Weights of a small GPT-style language model, trained from scratch on English Wikipedia: width 128, MLP 512 SwiGLU.
Each number is 500 + 50 x the weight over the matrix's rms, rounded and kept within 0 to 999. Layers, rows and columns count from 0. Numbers have three digits each.

# layer 16 attention value, 64x128, rms 0.255, rows 60-63, columns 0-127
488573538445506484534535454484510480552457638398483514564489548477489518539431514521592489502508407513538546496480496505468572456585454466565511455548464469490496446499593524571481511469465470503514558513440517614540547525555532494519551520478498488541555481527496500530561544564570505517537525553540412537515482492469345487450547481500495560611490454460520443481480496555452519471457
471395535396486563490529530481543492539422494515554609458478539533566513504457392549446510486479439491528520416523354480462529602537477479355475553435584549559527514526530521471559485520526530521446467630520510669486496519503558513597514497461541536541413483460505543562508484474456522482520508487505505459481619534626482544515507552527543478499461520549525495528547475538473488500549
492469448397400534614639544525495498477600448516507533399459513336498530478600460477491515604536481443480478453530517478387525454431429534498391451587522535442463430591551461446515517501453399489539546495507517520501514560545479464564412491488554477509526456525544445462510452450438493526523468528498610479438473526502478535504584551560512565428524485553436522432598430588457440404494
539501588588525484571480521487470530556617575544438513530417593511487453514455514440455425512443540515488500492580471426466492482531555390532494437514542464387536525499420542527550501539545455483497554494464485528489524423421400486441537379459523539438408510544469519557532446567507472457526549496569494506444477511519583525483423415501569559562473534598422517501577541520584486476464
# layer 16 attention output (transposed), 128x128, rms 0.14, rows 60-63,124-127, columns 0-127
572502544517549477493444539550459528488458482548481524444491465563536508415512489394494478507494532557515458558487488495421524552440577522478573536474512520464511547515595552490512556420464544479423417518565502477499534546514563512529474525422409504442525521528586502529585488472516501496469553482468421462574407521487508502553424522482486517546462442540385560427429456551510518532509
544499552550465509450455493558516493466485486498525560449495496509489322479480528376558485552461528472466542490499538440507535606575520463471514531507509522481434516406489559542493455484499561549525496520528415485547500514457523508526445510587488476494462410473499469441503420519512508450542529511542488571505517518448582505495512579474454502423497567428458350547592429447558512529509
461515487530551426457505644454443471514472459554511463510508545523531544548435469502481453541427456625443391493550465559488466586497461408581570567582518481584492565489397476489507375534492459449536544391455509529473494502584524582504570452461484489486468640574466500540463601540530500529466424482606508399526410505413426451482586473505477527473471475366513553494472504534456468607479
497439465559439456568543446389430503513500520494560550508532496411473563444510485539566598600528506477586505564508473609496518468552547510459574594521635494454452513447532400404500535485564471518598478540517603472482496531479533452490491473514509615570570572474531573545518530478459444500463487516335482579474493527521491486555520448525483421472528506493577454455534553467547492419552
481542507454517436437518529454509547509540439490540468499459506514529530494511604543579550529382564483499524509438601548525504495623483526540497531519501413474485444558484474466487434497522550456562443550460569552453446525455490581385553514570497462485529483512483442447444503439451470537463511454534498535518587536441431536485508523599496493471501513409540500515507511507418583443428
423571444530475534474486426459476502510514521470538505615550554405472540551457490504394498393489495466531506438549492516520532480555531442556471541469539411497504418507490409430550450553549452436514460564524486630485486492457457502554479539330565511499432470521468452538457551455555480555485510542410494508462504458650403515435466495505540470576545466566611499478393528526480524565547
481478487459432629530524553490517537439473476467432574547467526437590553433540465563518536500527466456473545450487573534483497394503576523524502463449452449506404560534530518471628549481581438483434393604548562439557470509471445496551514539428513469498470516522480537528548514436546442441560534610493433500523487470550508511539353552580519443580555538520592443426480435582572444447495
428581568496458500428494342620570459453542455558560483536512484553533506585501558533488492573565437587495475392449454508585573522512486525475521445617536435447609411512496553524605429520528467508480509522576563465505473414490488524509603553502464459495488405518521484580534509543492481522573464491609537530413461556503454574408454449524493533431453508554468402568630423549462573549603
# layer 16 MLP gate, 512x128, rms 0.235, rows 0-12, columns 0-127
637457480426481566553544534535492431486503554439488481426500582451489481412484508487527525583556543626487566593425504513565560552583414446515511531422553536485396550534429626455544564475523484496502516559541480594450513460495520462474513448563489528546541472536564484441497504484488556516552487522528480439578493550428485541513584449489500531476432622444572545487515538406443479551512
559513561604597514491522484609497594560559501550479447572531496535505498426541512526427477513493438568418423471539450490553535521554466433560483525477479543483539474494514490505534598551498391492498518493515440497525515555456482459479506589556537549484482503505457455573464521544571517539463528537501570497503508534579473570602559527535540454583471568492527522531501542507465500480411
523504464485480517552643523593463445520573527541568476444408559465522559553552524377531515427434497492472498477517438393495523417452494433505478596585501525508518493479602488567514436486472460572490524568460426488440476489514489409538524482464528540522455471573536445521449496532445483528487610606536537475499430526477462504463539563585421543482476444457498501543509462528534405548457
505537478518515548545554504578504532434459523449446483565491513392515392462423466468477516569473525457463592455446477526583534479545507506494467434401570582531480454545501558463547476401455465526436474529572524453553502491467520506501576554460589536484608575501443528423494426577597548516417557479420531462568486454482546401406489587520526493441481514464459425523443434474534585532446
429552433520557504519506554511530579562429455409583500422494544524514389535514492478583604529369549515473452548533448534512514481451526486465473600589524531535544505505493547530532522431439497468461500461494462479462507479515485451486456489473523503473443465558529422491523470506439582490457540662463477479493501555503508475460388475533448393518572559466560419583472479443424476490538
464445535526508486486605537416623514507381471443511428458466526536483512554575503410483504495419473463505506564495546439463538498417512469402476464594543450559441522379521552571521407497440438544445406563433515501492449518526423571473436472554569556530566578503396458482559539448439489451509571583491488507539482533497548503483549537564509466475460497537479547386443443443491458599473
536581560501388363499541524468534494547413471516484511446566517509516482553495513468578416379481508543484499496537530561534591603578438515516476571511529619557476525507483476447439549422464505411544535488404545550465410561506421451495508507573457466513465527390504485497542568576417530575548514556446475491502550564443560468607432493543547454567477532508473578578577588506498537407529
539513530531500492521493416556583473431475504548364476466475466495436472498574562493603480564511453542523478443530486487505492521475482402407515513527519460423545388571525544480608465421390439468525468531451529437509500470518491440532331424453449498539425531453525498401498550502452476592451522457464526502494508425458499514516454523519522422592491525522413474442496505573613427526554
485487426468481563439560410535354484458520461510491477408561470490488540453497433430570580506517500535504490525495456499493524494546430574447527535456466551470501557553511450492494577520483539531463486442513472553495531482551590570435606480478483546505494513439457421473483575529547458429494521457419485504529433469489448570559478451462545525588609489482507507550542497416470481481425
478512598447430423544510489516481419587497521453534501477489495448534419510504506484604547519540561418497572462457447529530483543596496510446524524422496576524503478502466567518496414515506530494470457464485538406527397531542475461459440477517586559545509550473459485358491466540490489528604597469490493471634536462405607550562508495480453487556431580409499505448473554534492424446520
530456458505462543407557461561513526511475538451566507517503546461370433502517444524541488410567538472535470550558595489532518528422505535448525448481562527480544637598474506481569554536462491532515485438597500563435450570658540480463456479507516546560532450509605455499486494479538437509474508469456533524527534519458440445488454506465541552485529452496530476579603423470481503491568
551468524621550461455470515500552530544611449481548520479535518496593517465527565459527533476562523580541539527425418540639592458566559545463426542521469486531509466540460533530485474422437486509520458464505471439497499509559469466555479489425541430502461433535605413470503480478434401482549515479473335469623423491524454514465571530567561438544484464533515510473483440481537646515500
652486437470409538584481486531490560477602458462550518534524452523483451498461569482534502499527478569473549451472528515521493523504512407553505587480493516450543468464513465547515488546498542429504550417467489467451496519480560463518471469415460571501577486570575479494566505520575397533522537536467383531412491491475535409409527492450410471506477555541537534397523466489472507375452
# layer 16 MLP up, 512x128, rms 0.216, rows 0-12, columns 0-127
562471580413579498475517549466454463496480527546452566443519540543446448633498531491488553502562528517508576552489598549488510525542578495507514485448443423500481452485411558505530438483521500501426509532547511500501543425425434489336425510505487547570552466446484494453590436503531582600503603512477573527507508522434463473419435493457507530538440509492495517493468529441417502480465
493525506498511522393551508458509585483447531449470387548435475550413511519505509440402473443507534464495435418488429550441564489497527526554363509612548539468470558472473587514570550515454561550484520466543455490561510417467559535443459579508556507525597437525449477453561540543395503472513492529548525527423506558512438549561518528584489458589478475540451551538457482551445471512511
478624456558460577496490518468472622480472575558469559505484495417543455538507515459494460492508536431492400525513516499502551524589489447509503542462457551568612503429493449443428581456462471485523441472476542554540434617592512412494553420540480468565526501482454556485520601502495579470471526526550565543457501539508490467490554442479496558543497540501559546486529413460481511530484
451476373501459493443560430508475507450561476568477491533513538473584506522541444562514480500429450390482527522570547500508578520437436441507475380520501523451431606528495488485538440531572539543513548515465471442448604494461482519528412446456571535450534516540537505545447508479548472507536551431473392419561444470546464550585457483458483481503445561579439447507497512481443515428541
439415530516529497479508462402416525550549508458556554522629525487520445511516527526444478533548569500423539504430471487471573405548445536517530459539577508508603449567466515506489488534500498489567478382492525477492466400513569495524518614437535499494487486579484545577540547390559506515461478515483560521556490401498484548530577452549580563593512547464548541406430511450475509517535
484597440440404421463536565522528484397485422488490503491497530527492451548519473478416428441470507475539513458509555543454500394493541488483572493504549534473414415431424483464575537565492497503468490484427544539449529499451495615547597451505454459454505537389478490461446551535521466571465508576543532595528529450574588481531489456535495451512506536470423499482424503600518447539398
429509487480534501532500460512425531485518523495391465414492647540486380461566440477522600510548526448347473505440527507539563493591510501529496487555534572497507497516470571453440455588484503452464494446484571521617516504511501508535532462478542478525562561503511503564476503456483487537554555605537434457450469432544485518490514473463415399573468474584415522562518505538472581467416
505544635518583498539541620441486540482501488561468487504510591493506463452456464569494559470458560521486577505546480453470524480492615541502543505561497470413517452497521493493506432492499535469494466514553511496551555494472569469485469445485456533447497593563458503536439505543524489521445507476526532419555373551515503440621575443508531468479554442442367459431464444445300507459495
467604520445519490453514509496496517471514426572616492512505536547564548483458477526518528484479464572551507549559456496486573484450517599560472461576571543475536531481438451436523557507545460476551475458490555483456535529530493557510486601510498443604484510449510426517567472457486473525453431480476434561497469475537561450596563502424495458575530457442514544519567504407400479496491
457485448584539570447472510553433446563524557553381569433482509415433528511571484472551598496520415558506419444473590479516524423484536540564524612490474527542543471467494479494503449533410461476574474505599562530513541481524562452526588561472540606552489523511543534439516519430508567441481475497459480536427478588486457521497461585429505530512540381440559563505417463482548537553457
464398533556390443450468486501477514457475492487512538560529495420479460574520536501435454463445500460489571610516491519568507464464475471468514501379444459504504596568505513481525540592609447442523480574507518459515481505515468488442492455483465504438483576505525593453414485532441490395495516547497481608470558467499473507478494563554440497523561442581477384498501471499467496454524
534443539543475419498528458574501457449541547564537533404563515400509546560484568522562443453492522572458512516468522542477520429546464585448537524446440483415509494504495473481469442424455474489516493520472442538434495536576501497529550483521462536501548624578501437565565511415530563432487501588518586532520467546544536498470519495569529568509496549456566489461557528444549525443456
450442517459489482485514451519568506528513477478528547518624484565552538510477508541494577506533501496413500484455529503495545542494479517519532532442418433563576466430587467497434416520597555656548472478505421541405575435459483452584538434518520481517477551518542542516495456565439514452458552501545462539523489547465519491439480504456495470539639461395428469509573452396459554497570
# layer 16 MLP down (transposed), 512x128, rms 0.209, rows 0-12, columns 0-127
504493549501480488435520516446459596454543501543472459532530466552506459510528520493383591444457428383493512451461438564489438483494512479530487475443453444507584558507431460569547444511521505441487571480453565433494366570477466509475488476460550457519516517477470510441521446562551453490477451524437505570508481524394515437441491548479535546471396478584420537493580502581476491475511
561498541555498524426458585542606563539551443559354420574484521471453480497509446550485495583560484477460433525521513534561572568430504540599527453534445559543481544557483463523526570532501447512483512425493546475543425510520420534433479529560492585519522414490541533548507483545488436473480492559459521441473431527608460460534470448512547463558449444552451463609467423521502520484513
580498451597525581492570535456553605571491478539554374437493496527425461472506502504381515496487420502476518451494462543456529471472571483537436493517488519468416434536495540587461478466503531584461446523477492528436486471438476544516384482612491446483574532608548572479489510488457517484488519479515487459486583490499479521498524457541526521488391500618510562468542476443487489478501
430600482569538477484502535405504425534493426503498467466465581565592549590502485511431461475512605486520536506487407436567568531468444558423595427519542528501504434467568496495475490506508525486546435592497452429413447420433478453473522474397520556468521463410502535498475527542449474549453493428484498476500543537546484516567451494581487489503561517435492534448448518519526556469538
467507489537557436532592520431443446437486441474584489514567588458557546547489514398502465468474420372375505502505475434509466512523493468439538530547521529541494509551564511429532527486537475455451450455504557413610441482470521448472568464542563498518543523557482426477513575491450511451599487551524534539584385513460504428465510370426547478537459584498433452506516543533503524517528
490512481552481463490530540450534509570344493490585471478557442470433478525457527524525550492513544530545516556522509468520520510506454663539535533581546478560568464503422573465478461536520569462420520596477458532450528469444453453537375491491477554515567517511564490474492531536459490473517512582451480552490532482542562478467481499461450378454551444544471479604485492530519565543429
483510451490508516530453508528516568486531471436504541438484560554531418428512557508557601467551447509445589539514548480534475578473566615478497528495598448543439442434549467480526439463504559460536475457440530512540571568487535556505548443469495341457461477577438500515552442431504482536445489582591492492513479483414556523464440395413461487523480562509446505431489539465484635490511
400395498408530585511600531522427505523440470489466525504551514477505527502440502580441477528431499522587553555422519580555560505425488526524505405490443514371506538473541514516422439414536522461560424460521427464488580525510535504497486471535495484456577543480503520609478476453556504542488387501513431554514493586491528444445520473519526463507466530480516514405479538572495457489439
504494507433534493442487479546518532549528432494402498502532458447411590474514505558545453473542460539590396539574511521488509469551515534514524468489514506467557518319564516481467462541426489519590475447479497526538588510451507485486528530493535565526377485463505512465546517443572412489534554486475422480452507554427483538401484512519511438546565547559499534480525495556547468469495
541512524568544506484578557518367514467540510441611456510514464546460429515463512564596450488474454536465521491416547525390527502472471555432447529604552510418442488451551505615539596518504487527475545428543507535531476378533449526520485425496466485460494521558477471446450457501528492515536577569444536564392527462518479368434536470517523468557472466530431419544513458480512539536547
540409459494539548514450587522483518438506463504430453531471535511412455542521466469555524416526517453508459582488628444546521471514466414464535464523470541501472581396482434591487540422455435476538524460517527575464463461520526528445512516457484433579563435435546473473538488412514501542500549466411544493538489454457488345508500454451521455474514387548494519447567485432540483502547
502429503491550587496412527417551463526432471520531536573423434521566488501573504410518530478545539454451410511455511541478528537528525515416507526418544467521485524489558514465538496499430432481482625434593561518596525473485474442533519500502451456559561531589571570540557534476529450534564525481397471447455497523451518507489471522472477505475586538548450478452555484494498465463425
599353434462490498528524457535468585464556596458612486536507508404490454512507511514512503469507420452558508477517457457533529470465514557484543537585514398490433598536480450494471550470500543504545455482546448482396416469483534536425408473525474460496562484468546484539503524582514393532537489558473457557525519534519519522538453455543542533532428409539405531466566506476512589537535